config = dict(
    d_model=64,
    vocab_size=8192,
    norm_place='pre',
    parallel_block=False,
    init_std_o=0.0105,
    init_std_down=0.00527,
    grad_clip=1.0,
    warmup_steps=200,
    final_lr_fraction=0.0,
    doc_mask=True,
)
Each number is 128 + 24 x the weight over the matrix's rms, rounded and kept within 0 to 255. Layers, rows and columns count from 0. Numbers have three digits each.

# layer 9 MLP down (transposed), 256x64, rms 0.061, rows 237-255, columns 0-63
114121126097147110151147146096087112161137111134105155146138099156122108108123131100157105108120127142163126141119144120115128096128097138117108087134141140166134143137164138111133113150169143
136106128092152135160138074099168139162133120153118161159135094135091124149137134140096150109153114102092159116153133134135069134165102127157148142133103117095106138115142124116113165105131111
158136107125119088134102113103120116118140154141163136095145154226127123135139125106130120086131098124148114125132157107165137130134098141129140081135168116098149141106147150098120092121140148
133130143127112160117116120154125150135142162151154123156135127145148126132113125124109088139119143085108107137133079131109150111141114124113109137129128124115128128136144135127137122126086143
084091144134080113097094133122127123116092107127137151171148173177121131167114128126112130145137085157160135147134116145125154150174123150082133121141157109101111129117166102085175139111104122
176109144127090124179132115127120144121121105124118099151123116107114132136127161069140125127108160108112140154175121134128143157121123141118112083166099135099133186098163108158118109119136105
146109147138154144105137119158087173143106131142087082168155110162150134126140136116100139127099163117158111132173084078117157127111095152128127110134150114111156145127092110113100123108171113
123162119147139118151089123136114156138141106107126106111137147141121150156129135117147133133135137101128147130109136084121106161153116096130126144125137116105136119136107107145135105142125133
125133142126109184102123092099139099142115153127141125095103144132102095210123124135084115112141143085127167114128152120135127149103158106117131154137150136139127100095140123136155145134160099
143149115082130149090145130094123167165156100098099134111128067156175153115187104125130126169185160154118127102081190161142124129117085140092104161107122118105133112084114111177172102086125112
143125135158156103100109105139083161140124130119083113121182150121120109120118141093146145107099186119147121130127120095156139129117132140106157132115097130112145156151124139086126085121157166
118123138100137125125143098104106144138098107126144121113131131135131132118135141124090148127167111148118118155109137131122161148122139131122102132102144155151128096117119108089148135166127159
152142146195108090146123109130114114129128102103111137152073161132167169103146133111133093126134172148148126148124146122124121079106139160137142121137098118141109129128083138167138084146121121
126106135121151145122134096133123099122145105134115125119133129152113107135131126111118123131129162131113134110156140092160139142147109131134128113122108150177112120107129093113125150154157142
115144155135122095127107104125106157117099138114132169097108132159151119136165135142151130107096151131139116145090141095157124114121147159101063132140155134150130142125085143126139108134124112
163129116140172125145111169128121111165134113141145114142124137151144083120113157153139138150078145131139174138095106098131120143134134117134113107080105106112104127130100121104123120170166133
135117154123108105124099111144121114108111100150135088128161125163151144145122111143127140129125150110147097110100113129122112161101165158133150142107131124139133102145175153092164109107094160
099088146118154165175153116109121104136145128119121145107125124113128104124119120137127164141135159148086104117154132111150111154116110118091152126139118111144141121153143099122144136109163099
127151124112175175115167115133141152113123123119134109064091136115159106183123133162128131148069111162068160104115147134130103135153105149161099141120110133148139095091159112119149131110121140
# layer 9 MLP up, 256x64, rms 0.0742, rows 238-255, columns 0-63
144087106167128126088078153148074137141170111110115095103185184133155135132160125143120067145156096143153097106137126149146140092129127113144111101123156125141136125134121148118112131110100169
090105145104153113134160126174107116151134171148114129125153125097094080084120123146146101118114112164088127137171097116127176154116079155125109137123136143143162134110116149155085131165099132
127118110115165143108125135098136113149116105106147131092100147125128128142159107158135134095132101142105142116121161152148143141113110133154115132115163136122133111110143107124099125116129127
146150100086142085120123102129122134155138085088129116136125145110083178098115140173119136132167107114117120115171150173132096141104107112165144139092124112112141113111119123138069144135106147
099131127125136126137110138132124090156160146112147158127135117099116144134160163145144129093130082132127145157159095122136160144097141059141142122081157123092118142156128112137122142146119161
095153158110137140122121137078149144124125145132156105155112198153133092145130129151123136101128135143118139135128128195117149105098116145144115104090104137117146146127132140122138093113134105
137134127111128148116162140105146126090121140105124142139139127112119116124142098135138136119118120142142112112139130142112133113114124134120111122144138155139130120115150139116101107133145128
125150130133134128144122149118155176116134097102159124144135143100120113083132133138128166137120112136108081120153101148122133111157155089115087114127086100121143139160108134148112132127103114
117142144084153166075154148141168121087124163141082160137139124127144147118134115095098087106131226149177126156064140149139128108148085165117124153110154119108162084150122109104158096152122134
132145104116096134122155111114147123154131141123089114170129147143134101103151129077143149141169110151109168162153119146096131112105082143159081167126136132102113166155118141122125138140117116
129127137150092135117140094150137125104157137112133107172152148144130162109138103150133131130097136118126134140131149133149078092135137103158123108129105099109090108121123129147133125120160109
129139159125189112143124087100102161140132157141165132075141127112115166134136159166101112146160107137146122152108130132134135100112124050101090131120123144118132151119149118122112157148138109
112187130127132143121136126135160145118136163150152115151137123119136126149114105139122132136152142098124128090120125104150167115137118131155107141087129137106128118106111105150083111143138123
141156133159073124149125128090158113087118113106121104149138105101142176147106113135116086161126125158114146132126128169123136096117138110133148146137169145119155120136163134134110109151105119
106096097110149110119124103117141142145134124150159166147150186128140135152119151150104096115149135136162101150114139149086117115096132096159135138121133145120135099144118107104150134121075103
123123116148134117079113104146125133128110133123154128149127126110074118098157100111149116143144150113139115167167155104117111102127145142171117124141161136133091156135128130122131116136116082
108130114130112107105112113109103151140117123142159111162128109110155135100158182141117153148130137113159135126089104137134127162141147158120090125153135106133106093111163112133066130113144104
099103144184142164120105141109106122094115139153089163100140110133119150141115112149124163142132166150121146160150131148163094148129059110131140136112093137133111174166082097097135101112107121